config = dict(
    num_hidden_layers=16,
    hidden_size=96,
    num_attention_heads=3,
    num_key_value_heads=1,
    head_dim=32,
    intermediate_size=384,
    vocab_size=1024,
    hidden_act='silu',
    norm='rmsnorm',
    norm_place='pre',
    norm_eps=1e-05,
    positions='rope',
    rope_theta=10000.0,
    rope_fraction=1.0,
    qk_norm=False,
    attn_scale=0.177,
    bias='none',
    tie_word_embeddings=False,
    parallel_block=False,
    init='trunc',
    init_std_qkv=0.0904,
    init_std_o=0.016,
    init_std_up=0.0904,
    init_std_down=0.00799,
    optimizer='soap_variant',
    learning_rate=0.00788,
    lr_mult_qkv=0.7,
    beta1=0.95,
    beta2=0.95,
    lr_head=0.00768,
    max_grad_norm=2.0,
    warmup_steps=200,
    schedule='wsd',
    decay_fraction=1.0,
    decay_shape='sqrt',
    final_lr_fraction=0.1,
    batch_tokens=16384,
    max_seq_len=512,
    doc_mask=False,
    train_tokens=102400000,
    max_steps=6250,
    dataset='wikipedia_en',
)
Each number is 500 + 50 x the weight over its row's rms, rounded and kept within 0 to 999. Layers, rows and columns count from 0. Numbers have three digits each. The size before them is the row's rms in percent of the matrix's.

# layer 3 MLP up, 384x96, rms 0.257, rows 113-185, columns 0-95
099:486490479460625502524499510525485449568522535460509500498425489452488595518473600494563476507499550444492460430484517539462536560529477510629339462565514531429546456457526508524487481532558501550449396459453449545530448424541466402469501414498442499559474586479425520567533463485475543447
108:533611525398520480473508572577557536567559498511500593596500478514520480438418476453572491511534337509464456400494526510459546422468500543476531462504509474511535527516637504471436498494547528434547527515446481502569497508456567519531515511557462610516512471500474452480461538407577516541
093:473504426437495573531361488621480535533462395547572561474564516552594452510410462490474545439463409450555507521474483486481488480435459573444522481461498528518534584436527498560462530450488494509469577500476551499554495455405490485482508480562423560496598547396528523567478490520512542487
101:474568459524428553552521509572578516458436460558496516498468449399454570553453541552463516552477495546503519484458488528436497536484400539503455561637478479493525458519560477487474464439528498524464521546504462538467482554535562546570565426500484426613563425584596405467578481566452510469
100:419490536489448510405487526478457497512406528528473498440599514567488435580478427574522391497534568538493429530500511477518502502484501520546493417523435470573467546447469438520464446585576572515448543567413568486523455516421480541493487475416404481416467546548555449504488460498402537440
098:499481574414497484552542455534475560619449492604498516614572607503537405420560517477513623527517442489447462431485449501476521475505432477513518419410553535481510468435474521506544505465441544494435511493501536510422469512509510567459500445552576503578427470492450424411482531512466472494
095:533413531471509550525562450587443525543480504474545358512480484548515516557558492500453470488475465531468392479428469531471504505538435449527566437433477503515571487522582595491414469445479437458516580533559577575562571459477524552487578435434387522474506461505551519500477510598446520491
088:585480437456553455418531470465502492526415509432523449463403443393546629508474510521454425535460433427516480492557400558507432544478513579499516442520475487533490483532452524577529503526539449449593535471536521529540501598464573529453600515520472527440548496532480511404447558438536507529
093:525529564462382531525565548544495582508454582544466500449508404499420422489500498542467429506610488457514499506457388529527478546582502520625571481489475546470476476547520556508501504464600451496481482567459510452536531507540495584503496521446497476510475375502543479497527391553605557488
092:504478488429539468509533432553506524511391476523493409492552393440560590522417493483501530398481537487480495452516417493427474474564467454468502429544559556412467486513524472549538484518475501479505529566463487507563429480544490522466584373499512501506551541538472521541465480634542354538
113:582541555448477510537515465507425450469506499486538517483459523424498511558565530489393492453521522465481562465460525576568556404499474504502481489463508524460484550601463495584391504561527498470472534517521511365613474395589466430419579536555513511501526498429483487541430479539506574413
101:433507438468411621517473593517469486551475515557544544593529500518415546481486558526491464475507507535479540466480463445424456466586441551488565526589533437399481548441586555498409491442431576460477514408515443500491565455532475409538473484568501486502510439400545456543511550514492536494
100:433480564480501554534602554532532473530474596476400467530592480495489538445455443431487426473518534511460468516521512460505643516513402463476480552574568602498468504586528520518548502550402630492470489432436408448476505542527522483493537479514501464480464451537577489539463506518455530416
101:412517521475512421521509510501475481512513471499480594496458558485531498451444490567511553511515504561425475503517385481591623501546556487577614487574548510603512556465504404452586466531423484555493629487541450511488541531469538565446521464544472474451388465452477474460455569491481507521
100:515542563488554496506478468477494591433496516508496576594563492439580470517480460618469444518431501557475553424475444572579545495497545513400519362476459497383497500392574445566523472569571538533537492448496534523533489462535496526448454449532404495490508509499523463549486508564445570508
104:503539587503494472417559509553493457415462501521509478477535529532508512588529496472478503477481457538538489520515541542551492475462343500475530492401461590463478497511449541550507472518497529411532589422529532457552448620531476443348527475489437638521462451506527591471481550558475497526
110:459429458522466528418468577470469547517528574529467537496568547479485635541469446494542453487466426549588399557518516547417462623498508467489572522454462535506503480463486559528508414562593524491519452470535508453385446496387556515495504448523478525450532543510409524490500561511557562457
112:464522532491539510437510416503481435588567537468513454438501435508483514560551448575495474497537446452522427555486392517483439517490475539502437515526567522526536588402495528500407495506523384448547539487454507419524418522524456552419510505435385566410431508465485452537455420556501545440
100:548435570513449498467515529515587426544432577489561454541502492555508488500410515456563523492515471508504447476460592543499503478558574448448471466485529564525463487450372503509479503489618415431467494541519547607549524535477552514507487523503459501480390605478422556530583552583561567490
104:498500462500530536408516607491503451550503548541451559425419463475477476516478407517558433453560472529504491538405586478552469473469523415479553513520445486379524512567528524522467469461522425449582520497511433508445524592428532552438491444528521513515464522541557338542548563563476544515
096:550493468478597412476485512499501386566528603583476438540498471420536534503555507547460394486513570452475498497507499441553579538471410465549488536544461486404528450552575436503449546551511534485517607449476503546474441373516401525487497471555482579478550471464448506543489487476475478432
105:528490402485418508545534479506461479522510546494549490501470485485439529513491505550412453397544568502402557560455561436518412517459466465526541481433519512506534374598463406508506534463445468414531596519505589521515587414529519435460601464462508555525502457445435541446539454523461508476
103:524438438497426450497505434372613514602513543543515452648453482483467439461422543490585489505525469461481446522468462565502526514522513442514501461575509523529552529431438476560485460532517491514526496546455630459514584561477514524465451429523479481473410608413535500488512519542492514542
103:441413445453501469431566392473437526481538553495470614510469475425537543504531488450444452561456518463556549456470409480498447508540448449534441504526476588502574487526519504547475518536500432533490444615457469550480538539480468519410570497561538548557492414622552468474532417551427490491
097:471559459490471450617471618564538494430509511505590491467588545569527433470472475509500568597483464538580505461516453452497495571484521579497534496549526450585454559438470564558467410472564428430539439516464499500473459443431474537504517516579537512527489482515460488543473635553588499510
102:543410487438524452490531551517544486451422436492546484536502554426586454511462510514399507472537532582586573485539479541534507498613489466514464381417449514530493493553514453461511422589506539519513460565480455670530541505479552482495571548468533544512521479517471499531583443453429466558
092:458506437456515461509432463456620408508443459518570428492506491491542453475414498538545460466483506446472498495543510598596604459557527424493431514525475502536548489505546399483456540477483492370526530513449626532553497563443498484550421481591581546496474551528562501465490547476492564475
099:439569541424528481494589478511480438515437497467502596531407543410490464529491467483626458577503555437447434425490568528429542458452557539548460491542500604473487496502491568546460506524599498528469531528502496463502505572512493523549403453503486520376550562521524445446463470436512573425
100:602556474507438443476450545582570485575529446474537446529520519520411498438525487478521497492506440515517485557479424482605443472550504518545518490436511504502585551473433591472431448483570482576456482543526497510543405524477400495515506486470499464494345427554571483463495568513397448445
107:517418527459495546525557579498555618558457488436518512572469562537518509532454506528502501468500444599459497612540575466510515549514430468485481489466508450513486405438548408470417470487417526448530501412484471562435553567400550479582545461512544418527505472430483547474422457501534556436
110:579497520566507449543551546464541553562489551457576502569443521471482452454488504477499497540539502522486424456598546484558404512491447522502531424415413486510646430434555480484446498508479511541538417486474486510504482495485546544494501617531556446559450538449457572515613459461486618542
102:537495410513550491512358484505476466505514571463569451513505495499484525547472488606440567589494441548464428544456525454521636553489505510500507500566538491530393503546465519500415489485568511447508551501500587486544520617506526369470535458541511443503442538519518490575495597457442533456
094:482532514469376564519458539453627607533499531502536505453532509454602410533509491531476479459523430484450558569523446526529384531491404477607433422432537468526499439509615539529516472447562527530496549537525549514477534518445494562532519484550454520425591485545515467526486561516482540539
098:499456451560526428509505519511503508523501490517477523503463409530394558517430484467551460474529556655496530486413554546476443535549426586468509483431535524561564587452543501538421454560490465568543513463491490457552478532429528608616601512492572507431552495426513499480566501495533502446
099:444622533457503545502440459522493482572506479479502528471601518539549513386556423530462587524587484450451552549530453477434514549480522492457476559594476535509514522532508389450460583477490513519481524495540530536505398554499461524455467423471384509518498464429516434496517440487419488365
105:492576434547463479511447427512553533543501466482519541499502436538459547486623458518503484520460587543391530418567451445527491516518401458453590450452546545560582477469612528453552439524539524552546440511488501497463598481504523453442527553608373520507555487469465491557493508507462538543
104:437529514542469517433442565531517452496651589526490565485498415444383525457522448619551480501493490437497545428466549494487455502544490451440516433581481441455480536446417504560503469503532488549442546564445617505500466430547506503563508507454536510474429534455430480550547561474554497449
095:528575533495513521520545570523507510557438434490564568536540423444431470480537479465558437539593614511424543479525567490373501507410485514480453542428519575440505557540502522512467501436447567537500527616522570492372527503540501509544462477521553599459599506508459483494488467462542546501
093:450584492503446532370459550564554456530525518547491498410496468544499606536464411552486530524479511465595446477476521532503465535487517535439508540580542548566495484404464470522500538538465510462477474507484523470451579495433510602566509436546527556442516553511504407388587622470460547481
100:469498473484486454537419573508512603507442503549541540519483455457426522512507500551569437529515545509456473489430383550467539440424469488450510422484447543511455526464601503537577478456544520477623417511469465436529511475487667508538539562520442502404454525530597461491478514531522545442
102:503502547517465543553557456542491543478490515474479599508486599491482488491452494624504514616439499482585463525505551437508525589503522485523510536480438441483614527578460503509424393525524482489515549557499489499587497534447510538562493451641548545458519474472499531504627528403454449564
107:467494498491409509514561520571469491500497530423557575483468575502496525439453471468570500520564578464492447455500446551478525507488524482585460437596475613511570530552458552488437545566411543534523513446553560502464421510401511516534461541559455473464485411380524523419554461472488414416
107:529497573483446470497453446511555482539387488533489451477516565402519490564404452486450473512522455529545489420470430536489600509501558548527445487510448528498476421409474547473555482478539523548551426624390550511486468487458542410485490469483431472373488448524500541499471569590461562478
110:476442507554470450511489445552516526478529598543479565506460609414504585479542495488500448491442473543561479564511532468503436484501431539569538530420410481474600606473526516497492475467520463564582447506508492357525430514458469439447597511570410547453472470520468537494463553406468498465
111:562561516488564514499450517505521504474495555597501557473562569474478509483506538492587531550497377517496566586536467532387539504528431502506445471509407535440427518586513586572543477554512476538541408528437435536436508425403480467587518456493446502418558525535554486471584539459507558484
096:478510531400457544553540573663553529503523520527485443566451519564503545480519406425529505472490424513485545505541541479457402471643488417524474556463475437528519422500542496477408475442495435474601484564466461474548455565452482464546550521516497432485484524483561472469468546501560465426
088:439584504513471548506437438497456501472489556491423578501496622560506504523507458552545500550545466497567499540469481445589460560542451410460447469602488509438477551502517503421493466466420465551513409565554538448536409436457473443483543457556529515575582429540511442568521529386498545492
106:491476565521399459487501487577547429542449456434444595548471421469518501526527537491468488485503390592497524474599586484531439484427481445506546523502483605492482485564575479551516454483549449475526569456449425522603464447437511423421482449494496451506511486466401507473464553438581487561
097:493485555458548536457499399565611554487527557451463486597562500528446515514500508507514503576595484552448526522579515436450470536536477474544490470472398505447471549410489502506549511572479431595466499512549480465412511635482492485451503517580563516601461419466531548521529570495508425568
103:511471460512467578500432513419574472495554470456486580499467498490510649558508506527381590587533581546529501474492488461528549487494429470509503558526539449522469449508502394507381484549436597537522541518472427531417448500527420482488460421454439505529470441452522509592545459525475472549
093:494481454448521537461494559463492611588464521490558419528532615525538457518430489584475440451522562617472531500554444457402436491543443428579511453452568496455569431474579450484433516434440556474518513480482426543459560557424500456453518513451529483441419452451506547497486457519501479471
110:503515522467536532421471486495493528534499454499575485495456531514417479524602509496591421415636538562530487580588468525582421470508451476560409434423539480392534505548487482550504562442498460463599469488520486476544486494524496470474565562569528495550418556516454503495579395531526540490
099:483578509494563491419497476571513587561433490451401574478505640439517515396402486527586501517490553534456490585505506454548457523435439535464465581500503463466496454462556546532474484501567509538547462556469521542518544535477532586483543494484486561443438440561549504416533549420495599517
101:504530404457452464470557490453518549503546478401549488424447532446547479498448425520487515562510545494527457429536423482544494457486398603514581413543552435465479443454494489420435527600527416545467402532429448507467475542589564453523478549456514549527529498529509400533563500449451505511
092:464446528590501459579437515554562510520494470542543595521485502445440555556583609461470479490532558519467503515542574503439445509402428509503544523448480521405554588465490478516441457470428477471484495482544435434511522476499512493516421524495573561539451435426598361498569552507519491564
109:510625504519453441524464563591540506526450468555490601453418597425456594476488498505556478451547513498502509372470513526533515499531527475494473469465548519476610513493506448440557467481514436543546563556564440459525449507390497522455480542476503549472506475535638450509535573552552499426
102:479495508507433590432611641540557512515521478404528542572460423514516557524449480581501462481538417598551501476432550489492517526422490561439483489595553526489556472491499501471563462579506444478508614486485439515534447465469515528541597534558577443497482502489500579579553522491460490502
100:497473503498523577569498576434511462532592503513451489471525547466461507513450450533538409464504420529524374522441499441510493516426503562549425466498473658459524499494494449497555472538530553475525443519483445415496399434483554512495570401522379444430459487568579544452524475512530493484
086:567568536480483555422537502551503420475583460451421435432547557488408462609509486537496570425521541486431470429481496395467496519492573441534396535530553480617472595383544499472425520462458547507518536487516543511459517485505497493548507438531471434450453448453530515473541422463522517499
113:483614470523516391438477541424503474517480421488539604584497603572479444509504530491465489404509498501480553575478469448540538479433457481527536422571475431444468446588470442487521543551521516422584420414576545520531493512467465562523540439465487519531476540523476420516550463468522581440
062:556573442375454494381514475445515575574514460527502485492588571478468547520543498540428500427552497538433493529595468508501464525532439519456439497533527574474574521405491545454457556577525523495633529462450492546460510530401553563500506492542470610535428443480561502487474529472509532506
104:515506556424609524510549529517472530458439508485637523468461428489515550521497502372543501484463529529489603539507437518589502426518461561524540542534593519463497521541444468492479447477469542521508534487531507536482588421439512419603476513487491640459558524478480391527463522578547475541
109:547539543458468440494454545391426470515454477512481470420512504485470499552551486455530578536545456607486487545502557435476569467486416463584528407480448527528408431477487416541582454523450503516445587549466375508483495473477507494419505495504513508439528526591429480477401485473425504415
105:463580461558500528398420548528553495476478497523612535549465496480547557591523382569479493479577508462573529570456553590486415542433599522529548518502473583460426569494538493556481408513482612550524509525455458557497542478470471523491507544563473483555468489486554419512559499577490503485
114:559532517444504543572498469459428404460538462450477421401458462454535575414495510560473505428554532569458463570539487507515373456460463376449562493509515490444491578482503507481562493463443538567589489608508554526509493470518447509524481384469494527574476565471538543502494560474517459432
097:488502488496427518656513396552539497548500550527584463464458647501451444612510530429530517554426525449489517487548518487458498469463541560549510526456480500477514515438461444476432453586546553521505573464504513497482574461521530609457519521465452499518531471458348525501504515528432449543
082:582457424501437434553440581474497558574498419568519452540519486457540548626539494503480557550486544526430566407531506414488479480596495493495579534533569502432487527452522512545522498472541544492553375534557472581488442507482553579478499535492442605454579432468528502541515504470459463537
086:482463565482498424416512490564470516442484548542618531483469508513473465490560532415413423541531493515526438442486503519356593484482515633497494480458488467466445533546436553509510464519582496413511534480527542507549523489510443556442487520476527401425527558403461506372457506477479474538
100:566506520529578521518536448597565412425501479508548532439524535526434599538601529497420450528522581492469533450547530452483456532466530575549581474594480456560483567536472488520522420439488582623520462441564532512452543463516466460505515487520489507561507400527509502581480583503575477553
096:420499526574490527467437510521431504557463436525622514496456523496520387469549477501526560535438432455588462450480529476584514603603502538561516546444553526482561485404404544547530420601478472467496501569474553521516454511435534532546538525564544493451512472447473426497609527491482497491
115:527517519454469593455501522592498510550622544538517452652508549488509466571483448464561453573587518492494377480504500585468494473504527504494439562594526536519468513445501489469441502484531428430468556463518469364473437448525447560500498513557476536468439438448467518498545447477425559522
115:514531604492520457512493518563551410537556543489516462498566583488525578436469518499422489506448463480454453408437488435485495422456416511501487501518528520545561486573555478493399585459565545513436535503517509539417488448448469650439447512530469483486454386541585561543486499573527471481
096:513449506544469460538475507501537536520527571546451490518478617453487618555487443460406474506477544526445531409543434580456474500482571491467473417493495553443491459557505577587556448518535526481561455411431501403491432532540581504532538461549394565458478499508405485493507493388510553510
# layer 3 MLP down (transposed), 384x96, rms 0.179, rows 113-184, columns 0-95
086:535473505474501516502425450518579494458506542543523556559444589411543474495467558449454609554426541479486547491485484508430468455449499529468482505522471383561431407517419511504406496457469409507527448463543538490524560547503489560497434443490429583467412447408501611551506481541510418504
115:540643550433544532474466421555525550469511557531507539537520544546472419417479546491536466538452451498513478400505587443482558503484547410507564492509481502467576568462553402474467549489494536473585513515538467540553468495477520497523463551578427444629530497502471561615455517414530472535
078:442527491535572381530565481390489500507464528437331415559424525493543504515532480479596436564564574520458424461513531494489504515593480477546514482544537463419457425569479578508563429500487497523558585484525464472432412515501546494536466500449509439523456457532472504473549494473546460499
103:565575462541479541399430385489521458487454498595471451437562466525542502555513437518482551413456481530432519483455485494508481548515500445477548400404552527448464516558435457510625466516488508520440489441495440480479465486565509481567409443509483495547502621527549580519431480493460535590
102:549466559443491461425413496415516501500505483436541549485519523455461511408564515531466453571530638483394542588506484540472444481532452451612473440456464452494504427507532481474530478479555537472538502450550504481401466503505442378475514474550497460430536519522510558411539483569426458407
095:510488492608528472456580477382488442467555536457525504389486389497471526508480428493508475569470505484497522532559536405508517412495563435455532457515450367447447451457575482532485557505518478558472451512476527559514544436584544509410460518440477460453576510440566500408423466483501487470
098:534516514544414544462495545490447525502436399531389486566481480567478441374498474496514495496516475484499530472536477490494533457491581599481475576469612489445420502502457517404600476541426412516499557512521542472355473515549464468540369543476494450494536466469484472550482542528553493534
070:488474577491508493590462482443551569514507421456509549462477529443450546555477565469438407488478544484454564564523521537468511481662458503467573571509532522491495467539555566409442488527556514532514511524582523474448495415588486474536459524597520552577459481454531480537482499580575413409
095:461541541522488472475494459500525471382469523549506546533460449491504439455480582435437525538551550502502529426528519468543468532530558551560513570459453493490451500527530510431570541534470452633645536455551581530454473475440576424577583474467442514492464550522544578528443553568531543597
082:503487543480470530503581599429523559489583519443510552547436581548557452422551488497481474566430482493443534544472514495536442512498508530493522475501460497578465489544481478502518450461445431509488532477571536441368499483524478573540429628468443504414482499441476445520594467460351579511
099:501581558522534458603480411473506512520498566418609485413543504562430430567415473468487496518535543473488451436523537513473536568539466473435515565476526506467456520534443431524430516459560499456485473524504502551470461548533608565473406434482458529446558540509569507530520600437391575492
102:487578444553511459416469468553496497481524556609503462535623484557495583436517530452516489430453504450476599484446488396458477460448554490510490443465526390460513465613503548519431614581493497472525484412495510481524452575606482448517513578549488521553520566527542496455463530521529509498
095:411419491398431453493505450524481474495506420458538525483462463482566527495517480564451494543457481546554595499475595564480602545546563512596524462480458420467532543458439439468437555396484462551447453497535552444506533539435449419541481539517579591529527474538569531550449465474493524415
089:465475484484445572490493482508472441449460471365486446501446462481503544511457430445393503463454599463542545559618526573448484502454437524462539485429464407468513456561457467574506517453564410486481443485488487468567534417377472521436534580498555484511520582520518545565522443506515544465
087:470562420585549512486456400433469508418466414482504463430523518412440505603423550397533497522533567497569455604530475507519501453497494420466437498443515485576536549589429421470588522431472465501451485550540416445501537535468519506513543414485470537523463487484535529551477436550495481538
097:535476507516504469524506504419443487552501411463473509531513466469490434440559480461576448444478531472418505439539449527418614555586564535484460586426561442563456527549501426538478516485526449478576464480420551605446425574534564555536479504532577488602475489568455467480532575519563498468
110:529518552509528557538599578491442573503498442461472537576556488544424444600456440403508484456591505478491544568483394514526384502546572547460566552507527512551456547429628504542486534465417487505511464525571490457478541455536493545544532535457499514498451543483563465479492506503462629522
099:488497591459463485462551435497502411524522495397454575541502463528423471462533475563495612560548524513477537500578572498433472470473569582458443472463373538498466550541405389477466426452500512515527453490510511520511442451514492452521494473470537548483460466475495495440572454564504610383
100:441471513515559479532492457614507558506500446634393491532511555489528445556551464452495514469374484530490519447553453536469504522521497488487465603532463495390484419453593564457527631484446505566542556429544501537448569468510533539463443580476461509501486512499506538489530456464609490530
093:498470507431467510436488483626585463515454502358572523444450465579490516538462529540513468470430482498506549434571559451501519386511547423532458507504482577550480502460539418501517519426525474483627525462556466566485468477562510573385483456508517553525499614498502492516512519433488562541
096:553540528452525332443472405499458435491486569514517516561606430510565460487541538513450495503550463462529455462428498543521573547456535470557535597520516550555603515547497462375476490521437572534490451494546519451489520515493456487540397529440524477466542500488451614469523558481511483567
090:587474516516538442416515413537493523542596447390534469506436452455480494592536453435528598537459497492477466535591502512428511503562475500519521539402496518531558444452398457598418520499515482555506476468472555492478445395460534565441478487468477454475491532470575553458451451564450498410
116:543542396542536456587455454616505502458504446434459535549505583454362590448512534457462483510474540554552517515473474520459543520483472484525478490492530564506488448495575514527521519558544469556561463453460548494533535510519494547544515500547507527439597440398509525463496572523560369637
095:487592563462569475486583593371470446581513477522458394475498470540488486533519519468446547492448474442533462448477422501505409516482478408466520501497549514503405489466472530445484462499583556497523497611531560521461545427504527445524525564470610441598481521495450532465459517393447489531
089:531444519478512528411528463395502483564503577507405523459447488492485592506501474540536500331534518511482460449534533584473479416501518468484421496497413521482597479626520511444517524490409616548497528472530528518517530533538495510510458436444461464475506472482518511475528336486456486466
109:549486559534555494475468479505429488519430452451520577505460569562533647541520529520505450553452487430519499508541536495513441423537541571512505564475528410479452594482492436465541578386465541408592484477466488533585481494563440509472459475424452541561582558426487497480446473582455512476
088:469478422467516507529478536500503492402513494511411531490522505475557443487555502448474557448571519572487406503491500556386453578489519586489561490457532519488473466604501582653547537476496485576477497562479478471467513448593531549502584585419458483533507508477517481619463445460579454462
101:573550505510469535441526477527530505580492439454547455507458594553442500438439458537578620628508461541460551452574570498426554546503512477537410357592467489474542429489488474491519514426498536525527512549503538528481482562542447508521488553558565517551534503469461547494543401420484537463
084:469592446459498509460509481500476508481436434462496521485532430554474523564500536547529427543440492569438580466453478600444501555390512455555584535500559530429497375506517466474556468488543509418538455558527512486522486603459551491428500476554561443514556498577412499577465432503610519460
108:546469479490430459548623529435546467435429463408536520543462559453450562493385482455493467483585461457435451478554508483475482541501389500530545569539502558531594537504509436517488475490471510488512528443480488527523602545446508490471496473596462490427479520405471578419475411533449576567
101:504471563510449498539499477527576460500466479425566632508357544518522490491458529463471436505444450338531554409602542481523533430538529506554487476455453452439491541486529460464433590540533376511539464510548570480570509439600479514501453499512476548462468485498508533460531504474457465508
097:516556494587491597453545537505443520476522533500474537456441569465471489408567571481534476498494565416503500583603542547475449515565538450518508592382536501431556473484532498445539560466547496508485391469493519529415523484530481628505442449563465446521532535515424560542461452468548427558
097:451557521468447517439439426433482416393495492553412478507460539520513408537519543488500478489488528484505493487529516428606430601426584527554472507504454486506493475520553581427468536584464514522528513439369494500472415519488459494502467515460524395526471546570524615558435462439534529541
109:405482535583487482464405496407513487508501464619494477534538434560428502454496476462498564432597580544458541471475505427483496518486466513522453488515534474605552522439470457475438458466487505475467521373560413433460445476544497524555539509522506467560555521475496438522342479526532413485
119:487568516384504510503453470523493538492551513374572617496493457538522563506452402476458586491585510474484525473513480524466436566550493571493519551501515541485586482473532446574503523475493573451604505506538521543503401469485493542515456529501449493492456479393479422503579422534477472355
101:605486416513513481414484479514555540496547485561494444508582484603553519481487563457506442489488505505557413569471528536558612489450519537542613473457466584603508523530556556423535502423467452501493507605509462553517467518478552526583517468556467502508549472592503492553394422462530526483
096:523516517459527493471531396474440466553429536559552533607463553612598489417479543488523454535504524443536395502569449508521486533447451473523507563500497475556531452523481503451408523595457485465440480478474494439476535539473575464483503610437500485500483486503501585422467364546570579513
095:484507413557495589437450513474421479504510429476461499507464450553460485500467478490542546551527407596570518489544505508527494549479512555535584436503589459535541446428530678533455501427503474489479480533519540483450435476471563583536465599531474389545454491595501481490434520451563468492
096:450490546578412458476421526510449416501471472617542492508563520577505554471456448494491591484521543521535483598349442442477358520520508527537510518534559447460479467506533470453561536469414550507469512523514429489531415567592412484507495524489520512506496535528441484441413493483555478460
088:407514423491599476558543405473488454442460511549589502517581504463533513475556607476484526453496482521492535483438630531433574576433534485461474557536524455545490525503455474518491515461468395495391574448530545529512493487490417469618433533499518478463438477488529426517446576471473503565
100:511474375464493561504560472472476481444499404508486516527428520482597518403504536560451508483479529473488487502559447477479540447557556507436461438596423564469565466632497430491435461435524464452570517516444446489474517420540484472437508492578543504458665557474451467453486483503494467504
125:488446462483461507448526435536439491490530516468528497456434517601489453395503461513475629501455549528490588478471506550524528526561551507496455376545494483527578535435456560461437506503423534535447537403547565508455418487467499498563448552513568451474484579435482448557509460473518400377
097:501527546433447519583472466440562478426447474545591514541510456559439592515486480488423538524512538565376534485497481510503458580544523442444442475486475385477544528469467556444506513511520521562537437564511513473397378474594506454504565389519464550401532535509507465513488468498429470460
116:507574506487467491452530542460491512457486501483548504526546555512520511595510571532449484484555401495512477581482456538405548477527506517467590507553524473574475460539603517367499477482478505512520550563534593516548468471594496501473498475450466475468535538459483482429431566321475386422
117:469572538506538510445526466543510456424583559575461561467531560519485422489478502487491539468555482585433608466626495461513456549491480522459482450471538499554431449441503491537470488483491518537473483441456520566499497450447488505512449492469511526435503579475596615485546383550553631600
107:562544499456538564476442566443544537464572494587461497523544488560487428452504568521632510486422477444497487498461360473468576585479579373432446459569503510450521470599552519552443475480480472474446564481580468474536471491523528431515518539495471493502528502526536561485432523445459501412
092:497486528544557584517557575482466571479517415579535488563488440500539478487522540535500486478386542469532482502431494508414483430508576518466500554465601517547572381489513586494534531502464504508497551417495439590557566509522459496556511602402422466410505580537494535449450481537486468574
108:496461577430492397491450480444562508508511515486390382469526406490510436467473494459450543525415510452480486550536538503457535537460515470457494493562511555457532505587599465559414522537510470523480525487578514424492449523599442463517514466585494481549530515529425583414458527391586517557
107:476496486450487420533520458558490512470542443584552348429495491503458470551503535427377532491471518517452523452474502518561493576412507490537453425517531498470377506536521534471507521611463464524534550528487510466507580503516537513427449456496451457500606527427585500496440578529446464612
101:502446423556516528522573463600505472491534417472475480431543493529420555636438513549549492525495470484510544521530518472476493465520505553419511455452473519536533390402497488531448584557496445490409597498550486513476497558540473635511481539469494441392460452486593507465411463472494542524
089:477458460496535493498501418474513519474550503438529538451497513501500456543487572526496453443457518459412489533555509506449513481477645494583437534539442482454487493456502455516421466491416431534545439545487468472483633476465488468465511542484546530349509432453522472360527389531429588501
103:526483541424509482476498498499458510510453557358494563514455481560508518563525514412579561412397542469483505505532537484470500466517519505450573455484479503465476469545504423456440515478446499391550539502421470462481391598551550443436474571526463443446546442491490531410387514510449596485
102:484496534474456442382465467499420491529488476512428521454546567459451459458443559552488515457525518505547495586553518409543378552423420467463464562464502435537556416536492509541544563530525532449617526475458537573584592517523475513477456569473528530500407529520531541531491543432541600488
084:413503534547476525478481570497458483510485554537561447525484542435506599535527594493569530430528451609535464508434459488486522539566556463457324528502454518492364498522473480486533495411540474501533529528425481477502485447451455581497603511596528570517534419434507480481454482513549471477
092:489482544449456451463391495492457522543461430500530584441491439469478553552522514391517547462520535456470571452545616454340493536540465511490467534476477451483508599443488445491463550500414445473534534534505485418506549446598570502524474428483468448566482444452554457461560571570515514494
119:573603448480471488484498451501484565440484494567541580541491492479504527527456484377542479402489538477471485537462544488473445527483387424454414504462536545509563501486427484484461371481556403476517536423527418450531461549496534494496510494413439426587449558464589521533484505526546407505
085:539455521530493442505469448534548524561503488548435557525527441531534563417475542445470492462418563483476515532485499554456573496559569323545498421434452447603460553531586444539496437491539577536445466521463510548471494477578504520518471575556520638470497467524497431537465521468519480573
103:406528547642456542504508499477511480415455445403470558475530449549504563515437555493475480571505457553472508582460491404549482486512506505533585515457568448526408489483504443528590489435505528556518499466503520532493529521589611470441544489554535405564551539411468580514540505453448453552
087:540494492574455447571504465448405610579474518541505443556470488543546508422576515488495485550488452510544596540546495545538435496512496452485585453491431521340481462566446551485626500521452413520466510500450466503514483503524388488497456467436460530534566468570424534562506522522551460499
102:412484576517479440529524564509511550492375520415523456558429465435533517558547466552515483398567486406554469468549520521469562436523525486470513494417629578562502544465433478508434509541448569504500469531476520524491474420473437492436546587550387467527561522494501552527416468482521527524
109:524530563432481502494527497527522475533439474345586564472486541476429554583463465488425469465548400493443514469616516497436500479558411492474467534480475539462498525445510366562457477513563516497616490567516524537498523445485502551419497446487518538450445481415542525521541496525418518407
090:489522463534453528508510454426550494546547431539352544484442474528496544463530529523480502522530484531484552398466495519484426435511526489538437545500549535519381572513584545582536540515393553562436465500570593456540469512574445529436555486489503474598451540470465547536396434511433477468
090:463397493588545444508463439586469486501502523556531443554501511457466500383502554487407468493487575531493431503544528507478440529434472530566521489521484448417616423422505558442388460509491505546611465463580440481522454563444433527544506555548478552497495488472501495383484558510491466463
128:431468479476497480525461497571492466455438472399618507612495484542482558550462417459457487477505505518538546543462519595507423430600431471526545563440486481463401556457593424452467505551518560564488461551531393494495525426541540519465413544504488517436499608442513485497514473500479454467
103:543508558436504570391519504569509480484549457388472430419440522501475533477499586469431499484438514471471459448541594441517550459409513441443571541566576505564518568453534500527499544538456523530512522481494534474519561365482485487468502516427470418592421472568527428445497511458442542551
097:554456447572483516469509618458569515494521523544461491529478493489543556404482446525502609463516474482531598518466446475552538540552507550423484571535462494517472497588517581469556527482514517535511477517471492428410445533531518407520471551643553439458563489511542635442424435519480469458
077:517536462579598583512551511444543440429488551579480459554627485477561466403504570571504521480452536460449427594473505492546558461443583446491534510457465539498538494513539526457543497479470431537417552497547480483528507588485531481541556524469467434534520595573507466515358475517563537499
104:508439457568483673567458566418493422560483536489341404517511477420542543482462477504557630567456483530519538541450516506569453422532498459518511535495523540440571467488512517479537548459431496576477536553487512470486559536429515478534566532517469539549451511549539507527452560490521519528
106:507470373519535573414500409513514494579492505529438482477628424501556462407518514487496498551571386544465483581445443495436507507444573513490504508486467528579496501508465438489530553473401502475431523533442489503496479535563540510558559537517575499497506616556562520526395442480561456527
079:473502509455514591539527508462500475505496508500459498542546408507378578645506547504497514497518506579522650479538431444429512488421476414450441574579518478560494469495482445477451497481511588535464527492572533512469500460551557514448454452445532473557515495462515507527397427493374482468
112:505496502446368525499463510466500528525504545431516477418509548508475505517445478627527491537530530612501486498460468642474560478410537477561457487429436524454476496484569520591587499465520503432564459448449475437503594468535500580475504519490601571577487556427516550546522508586502494474
129:514579515392538511536506455505484503540492489440546518487543453442430564477503514527415506523442443480466492457561545407459434526435519580533597498530478539523513537491573375438434496415591457531471496440513538466449489462590477507464543572527519552559465467562541529584636460464505433491